python train.py --hidden_size=320 --num_attention_heads=10 --hidden_act="swiglu" --norm_place="pre" --init_std_o=0.00435 --decay_fraction=0.899
Each number is 500 + 25 x the weight over the matrix's rms, rounded and kept within 0 to 999. Layers, rows and columns count from 0. Numbers have three digits each.

# layer 8 MLP up, 832x320, rms 0.0382, rows 794-831, columns 192-255
536450484509510502498476549454513517467525482435507531507485426471490439470525517517507541509497504488491497532509542499520526481506523511500495530487449451456474539487504477518521468545495506
482466514493526495520495528499480499535515480506519499475472469474471478479521502503483506512516500497510483455525551505540474490497494508483469540469512505472495489482479503502498495498512497
490451462524498499455497535525485497462473484489468516494510497491480504529469493474477527469548509533517517503459503533519486524543486490506470501474477545525482497499493506511539500455513483
512490483541508497464472490481440483507516499501467501520504496498540474516503457591486496541494497436473546522545483491525527495488496512502469475511514524502551497539551484562486524448519485
484501521481444516499481482490484505474522565474536513475466490524486517483488478548487532509510517480525495437479513480491496456512469515500545522476475503533503496513526527516485493516458478
513488464498490522537486441503488529493500512485472492518535405544514520450489495488508552516498531505477527498518477499488506503489448547495505499535535501473494505485481502473489534523490463
432483474515448504491525495518475495490505519490488509541539490445479506487499508564527479503478487467509501479503517489510523541511511481479445525532500470480478523472498508537512540468456523
493467476499468485506537454518551509483484509428484515503469503495514492528515534461501533518493487491530465483495564544535488513519523504496495502518517498448484548505503519513502499499511442
486524509514519516454506491503513472496520492505545491513461489496507515472526482498484498510523489495513534525511507497483455491528495488495492506508502498536507468508532510499496519507491520
502502470486527489509516525459479530488512513477505475496534530502484479480459500497522511477480503545525514463514537530500519523502470483505481487493503496465476487497495489504515483526500483
501503506504488484516509501475512510501505528530478496484463512511493479475474499498492497521513524510486469505482508503501512508499492512502485504551442514506507496501483493483520518489496523
480480507476490478525509502488526464501499515511478513537496475466526525527444467509539537530506411483455513508482509529491479495462477492508526542479530479509520476510535497432503492478501523
478484506526510482530521455489490494497499471506467484468485531559540497551476511498524540467511490527547473535462535502507493557570501522499501489491487464544457501478470479544492461538477526
491494422495495529511480508481509510503508515493507504485538543485549508520494500506479528501518462535510477460505495464499491524517519483461478528490529470513486483529540474513495496467489528
458510526496563507489515490481529488504486443562480428529489584481505460502552509502504531487531487497514524506502556471521479497540524487488498483487529540500467482440506469466426439514479475
499515499497479524507435505473475521513469509453516490501480496468522488506505480503529514532480481505526490461510452456523483477517468510426483501519535507485497521507507505535465476516531560
492499552479486481484497521514499490496500527517503482445489513486514527506510462532501507513503465466562526492506493497509500483478494478517483489495459524529474514440504555511495549473501501
474505485470574512496506466478451481526538541515516492486515536503486470489512511474515514519507468546526525515492533522475506534565446468513479527472515524480494493496537488471561480551481450
497483493489501455478510457491455496514474512507515522529503448526494548525483522498508456497484504490483482523507554530506517515488447475435527523420463500481483491500443490509537519455535516
472477520508537500484457482516515512483476507448507514510495499499509481498507540497518496537500463519495531417499513521500486503475497481468505460515541477533506484534514509486544485528497536
520500535475511481506523512498529512524505479467539539477507521462509492503488490496538503542461489456510546498487521492537510523504547461510522485551529479489489464494453530548493527526502491
519526504543564491489498509452524535517488484508506492521551488472491519476498501449492474528500550490488501483515477449531491501506519475493506475496540504474470518505510506504476493504487461
511502527464485492480517479495467500523487540508498520514533465523497528485527502513488506511472506519539457460471541496461506508526463527517507459522519464495528446474521514491491461544506546
517565461516494464492491464522516550492461482498506535506528478520512493499489467479463460543484454497504493445501490531484501478465508511487520518488479493498493512508513559470535492490478528
511523490536509518535494516478480473529450504533504507497490501487509530487470478501483470513513504499485458561490427496485483504539524499466524493542483492500476495472513541512516501529473466
486492566501509509475515534476470480523513442514512544504531483515515529540498470560513465476486493495505484511487532528464505512480509517491491483510489476512492507507486471503519523501530502
488447486529507493510516478473554492544477496493487495505522499505506521490493500531513540496435478509506494511547507514529464517506505530502482522498481502496485514500488522477448493488515476
467540523490488499453499482452497533550587470445554451495521515487480472498503486527500506480476500480492539500487490520479471514579500502564497489510489570504522514511484497483506476486482489
511492467470510475516509505549559539502509550455561519490464512547501486532545518485467539495525490502509531483504481460509483478525521478491493482571482474503485562476530537513544542515515509
517495515531497496540479519472529537536501497514486553480484469541473489468485503476451524525517550454520469501487497510506512510488508470506472483491497510487487449514549496518539519502491496
526502468500539542507478535477509488515472489494464505491525502434506526478490471468469481530488494528508486470548568471512487492522479536464476473561496486538545478507552515495487502489467530
525466483512551517500487524536492522489524511479533475509503459482529470508527522472515493496504498487517501500507484500523540472506508486524500473471513499484512529494533500503519537515470500
521494502514503513495523467496511529504525482497511494459490501473478486456507484505491475510501497513470552530496506496510468482494504516498490463510501488501519518509479490485525503482490501
480463487517509523471489539476478509517468544496523533509537494470524528513512518474482551451493478505509517492509526502488463523512491478500502517487521479466461503493498500480506511492511479
500467501505486498538544459497469518521465467484545513482519464515542530473524507485469515545507519481541483507489472510510503480474464495503542507538418509510521529454446501482476504467503520
539461468524505485521490522472531527504464497495454462469476509508517485506496487532493516495532500484479478483484482500495487517512493496510539481507488487528490512514446491471530471485524492
477466520484535532483453515518519439447511496470468548472503510512474460536462499480496519511499480513509464516540523524525461565522518505478520517465500537479529534523469476511494485528499472
506501482515497494449509470494518512526490508542461480494496498499536468495505493503501467503488498507543527471513487474468499514510488546501482472485494509539569451516516523496479493495501503
# layer 8 MLP down (transposed), 832x320, rms 0.0363, rows 794-831, columns 192-255
479498566541490473491452509544520500478474485496512503512521466493470469508494528531488440546464490459522465488501522525466527507523468560474491442512527476486466482522513512553498532501506536
506526445506475546520496517510500478521494446487530507452487509505471482465505482504454506489491458489517501494486540486545515505476481509552510495531502474514522522490481489480507493489509510
483489477534505514437499501516486528471479457493498496500494519500457496517549515472470500431534475510523500475502477536505510475492471500480456543477487499486488475525521494511513539524510475
537509492495549483537508475520503458507535506522508504465563484490533523499464510515488475487488460542535514542497485538532546505497467491539473483476496491468480477539475491523511523541477501
500492469529516479475498465546480503494544457526486464479510475539512524501451469517463490495500449507518460467465493493523485492511506523465539468479472551502522496511536522505496532461497516
556459531519519492543499510531544489536527499515482460470519501514492526501470530499504493502481511500515501511499519534485504430476503486473518470483494473534456480520498509507517490496497519
528430546496501512467491484525478514550490504482510473500479474569531515502525467533542488503468459484512484518470509510490492452483502448496494447463524498501507490531510516546490491504514499
495552524503566537509469546469499474473504503558503496523501475537465506479506511518485442516484482498479524523502488477485489455483512497497519474532496517491514492541538490507498499491488498
500521480476489515546505501528513473469500517503514543480487535535469513528489481486496478516528508488465528502474523533518499538514516528531537486496516464520489484502510508479499462506503463
477519502536469474522469474518550491483511505487500495521499492515507504484472469501501517531495504487520484525478528500524518459510529529507502469508465472483507483455483475543477491506481527
503505515470514460484532480507506553492492518523525464496507538487533549508530491500489489523526525507465486459516484514500494524488503499504546480496464499504504491538494537525490529542496482
504453517507508532504514548494485500513497486494481528516484469486513547537488491532463494507522461488510541463497483507447509527479505492468479504533499526492519496450459534483480584464522484
500477498507431510516455459490518533493452461540531483467505518472523489535538595511491479486457498518452452537472522463509507493452535486491540482513464529517518497490507516504471524543535499
528537493510497474483510461551516502474565492503529514507508501486496509513499489457467444509507481503488472460565453504491494496504513507532555492486524520507506495531485494478512502500492446
531463497412502477504496504471497504537532511476524478500521502511485498553485506533547530479487475521492504531509494528521528537465485461478456518520515524460523491498495521485488494524520514
544504499518470534548500498469514526538533491551528509494524492521514506505487465516500504465502471514472489506474525463507505458506524463484495508506509508488513487514443526464473514497486458
491510450549464499508524500504479492498509462543508526518512520468511514466513539483502471475512497525491517540485511459508531484508482511495468532531539465530511445492507537513501546514564492
493467540518501506486509511520495459539468483480454490496512513471481481502536521499496535480507493511449488529498527463557494554541509509476526489523532506455489507486469539511497462538491488
492501541486511496528494437480560531472497483475525508485483489500526539531506509501471531479482532505442491472503468510489481479488514472511459495527576548510537509476505483495468458470505455
500476505529485502512523512483493462531506515506517446543493466522478537465464526537511529509494542487516474519474463486488489503456496523516496495508514492505471515468471498515536464535471506
511503510468528485523547479514493515548543514530509504513446509522521544498482503496453504519537530488552456553491508510475505484496495529492502471488526514532498486517528498494515514481514526
456499475456459541507487489530492519551481523477477474520507523503475500495505486466498541504512514481497504503544488537500521510491512463513480522507499484542534522491540454471505469523516503
461479522486479513485453516534488513485484472474519515561494507484497511537514507527484484510492508458484506536549549532489510496472504534465502508521516526526506483565478470525482481477515485
511503459472463518501511536543504500495507497519496501482537536508487524504519522529496486478486492491497589546470471483477486509506535523472522514501478508514503480464498490513484506518526502
484461494512446529523508516470536461498517508517544536469483502478541509481466505477529513524507481509462540489476511497458482470448519455483521504531502510498431470472528493514460482458475469
524504540528477478500522500462483545488467445480478499504541492552434541531490476519486529506519464514463481527508476506502488557483518506507478523510472501508514509497441517474493530489531547
471494491532488500498505434470464480523516482494504490489490494476516489476500492540479474509539473424512516517467519489503474476531508546511475530510498495546517468462476543489506531516510506
500474522487485494509564532562509513472508516488508461479507532478465503489498531482478540575493503506513486470505487505510516463492520529542506474461502507509468516493526543479477459565489492
462476500488492518535494474458490532496472511518450528457476480534490491551555500511538471509425505515506465520467558512524516499508511500479524465506504468504532528526491519517436503507497528
480533494548481562574454492489445512466491504557513484480495509467480541505517470498486478505509483541492476533504487507478486481500537474547469517473470496501507510524505545519482458526509504
486492456510509509475493491495497527505503541499460471531454479482518488506481484507474524546464519472524487466476472494486499498482515484502529489442492476550537458535499491458494507494478518
473531494498470472479524502493498516544478500511471485510474520516518468494534488467538501513489502549484495471493533533518469474491528533513475509471471545488523495449511516487478497501494492
506476497485543518493505532524482498531460531515495529500517517494506541491516492484494506504493527485513516491474465526475515503515496481490527519499489516495516502513500509498510475524510501
478503524527460484512517470491516495454505486477489493503510496506483529480480488516548496521486490481494519507485476486470527478491542531505467491494489482513503461479495498505503535492512526
494495511501468531449521488514514511498504503498492499479497546517476499487518522493562512478506521511484508487475522499475462524520516511507443502447497525520534519486531515516487556519488510
499511495527527549512511486457511499450518521524510500482472523510499483505515450497518453465523482533484513420502510506493507527508518521512503500509490457501522508463484486547495525497480484
515486522523518475508487484490512529492457492515477508480481532518508482490492494472516514460502503506540482467516528515545491502490432525482526478520470488491487492495510532479515492528550506
532528518497511498523481511475522496489514479498518516507495503459502509528474549565505502478535489478461475488500522496521446459462506511513498510476522478476454544533467474519470502524471446
# layer 8 MLP gate, 832x320, rms 0.0399, rows 795-831, columns 192-255
506499524502499525535513509503463502505511487486503525458484505531481519497531451502504475504501509503510496454448512498515517519487480486482468520502531506474483480483448491529492495542491525
508488488479512513521480513498514509483486512518477497470521492462499533496478502496486539508479509527512504500486509512532506516552503518534513499496524522498463499460481512493544482474505486
495515540442472512503486563472481509496502513484513497501470492513472511519537490518526488495556489513517507464483545485500476549532521507473525485515508479511525489460500508477504492494479476
482498523521526541472473462528502515466513505507502498494514465471523533502496462506472523451448505521441485494485478491479516501530480527504558488509565457513506518520493525506496446474502467
538497496453485508486540511477536519532506503504533470477529528497454481482491486527516516498451486521479494506528497501463510509501512484489505465456511497483454481504459531435461493511475471
495569508505529492504498546466505498529545500481447517467517512502467464483542527504467522495495529516472526509476437495505481527507509526491521501447514473462486483514515525497481492464476484
448521503468499474486511510550505500467499490519531509537488516484531529522495535509514504482485513518431540490527449492491511491483512528503471486528461499464485527510537523479477525440496531
482482526513542535475461506505505524492512478480515492495534477505528518552489550510508514538497541481516472522500509479493442497520517529509500528530513484499508496523501489456516541507501522
461542487481485511496500499503490483489474463523487467506474525487478482509488521504489489526530504489491493488525515520506450524492506515488501518493497509506462494505491505498479474452507513
511507513523552485514505499517526459549530502488522504517523492491469493466444502490521479497491459501521535519504535473507500511482533500502527461468482511509463537521513498516496502505548486
519515526496494569476494486505481521536522485516521494464465496497495488491497463515485465468487511470541504520511506508481529497502495513459471503505469574522497494448466504471472524495485493
485432468499498465489485499500469497443513511478527485471507542504465480522534510505503473522487487519478470488485544534499487480483520501482483523520545569484526540498479485543528532498542486
493472497454522464508460501471528525525532496515454474513453480511532473480540449512539508490478518518521490504502524524508490493491517499478450508467477508460454494480501546474467480524534472
555536518503471473530500523564601500494511468500502534451506502516495514493490515488471494504498529518499458487547510503504502523524494451506523478485493457521469497521481459495489530512517514
509512519504488477443499545455534465519530483477494462496514470495518532529522475469469494485498520515506510491452489470499493521483484460499494503497518477481505498489466499495498508504507475
482511513493495496531481473499493498490507531507476448497510498513502493504506480515510503518489494481535547454490528477496486505504482472525516439523489497490505528509516505529480506480518477
511489512494511479468485501573563505487493477498485531518459449528503505460494464518444491499463523495525510531474475502497494516465508525543510468535565487493542506507505527449461507474508553
459518506492464497492509528518443449517526543506468502528469434508532523465504482542500482486489514465521521512505532476504535488514485485484538540493450475484478481465513486505535512527493520
490468524486507537498461508510494538507535489499500470492492510518490502521478495485519511471510484503545509497494479496513470480491497483482539559534487479480495518477482509496484491469506496
514515474530484470489491472487539492518462509497499544489493486493549497513462494472497486505536536499481494450508488544510507506497514473509484520519552523486561513484510497452495479497544530
480554511516485494498519451467511518513473467545479470514578499531503523506533530483464467481518500489481507510487490478545461507494516468550500503533501476485499489478513500491490499457503523
526485504521442537477507483472496486490498456471486521488488523504490479491532534534489507505469501505486568473525443508545425460457521512470515514516479521522531506530477486480520490470548514
427482489495506481486474529479561515507479474479559508523481508485512476535491515515473468459515539475482465470508490490449499524470559494491521507511537497539514474519521476482494496443537484
541502526510539517605503503500513505552444553500535546491503515449510503496494445513486521520482506475495553548480487461547482500493520490510515549466504514454417455516474494496464470526462505
463525507489546498511516514508530505469523484467495519497518471475465483516492464518514491461538491505503521490513509534503504499510501489484488518515548473507456499464521467526503496511473500
492456470528499511508503475492512509522486517504514503513527506486484468515511522524487500506509498488480451544489494506495505513506480538483517507501520501490495520502523535498508491526504510
507499554523582513482495526502539515512505492481526484496467551458480489541521500529508553507507478502473515470495505487530501530505525518493505485499481482526449518504498510454547457465538414
511511527529467483489487507518529504498521502516486550491511457488490492511512505540503485543498530528495516491531480484529485467490514485465521468495530476508518512479474489509506492495519500
503531500508465535543532505497501479520471509580540488481487472501472557510556506509550501509509485519500496504502509474509498475486515498505536480491495534517515468521561497486477520452485459
488525536495536507527526545534525528488439483541488511502512485558537528464509493470467513453497496472464535487518483468501512491519488474512532479511539493515455509479464456507513496476547487
474506522497543486502495520486486486475488480492477467516512516481503515526483458502469501484496491477490490511503495530522522493495499498493494509489477482495493504501487502512514526487505524
503496497492499464508522496487497504487491506520513513543521490487509509472503509495498477523505502499502517512519484484526480528461493510504527486481491494509523470484492482494511516501497501
469492495527521492521507496511494528496515514470544502482506496481472501500524493504528506484507499489512509470496494492499525500507494522508471523525520532494489506490513546521490519494484524
485515466512476506499498478482492487467472503512523484475537484497548499535485512481468474491520513462498478475501446521492482495495509507473525503541522509454501485488497483466478498493502490
502511482464511479474495434481521519498481481466502497496503500504534488495513478445516494549456484544507515518493517506492541525491498504524503509532482513473527516500518550494492491544540509
503522483488519546508502510548519487539547563501511477513474505493472445517525477498490548497460506501475506523486541500498550495502478507515507473489543479490512458500535490508515497487499508
433463491502472536510515506549500533491477533496507482509522507558503486494517456465481483515482530530504504479511441535465517503549496469495456510526515489522535450484530505500517453483498556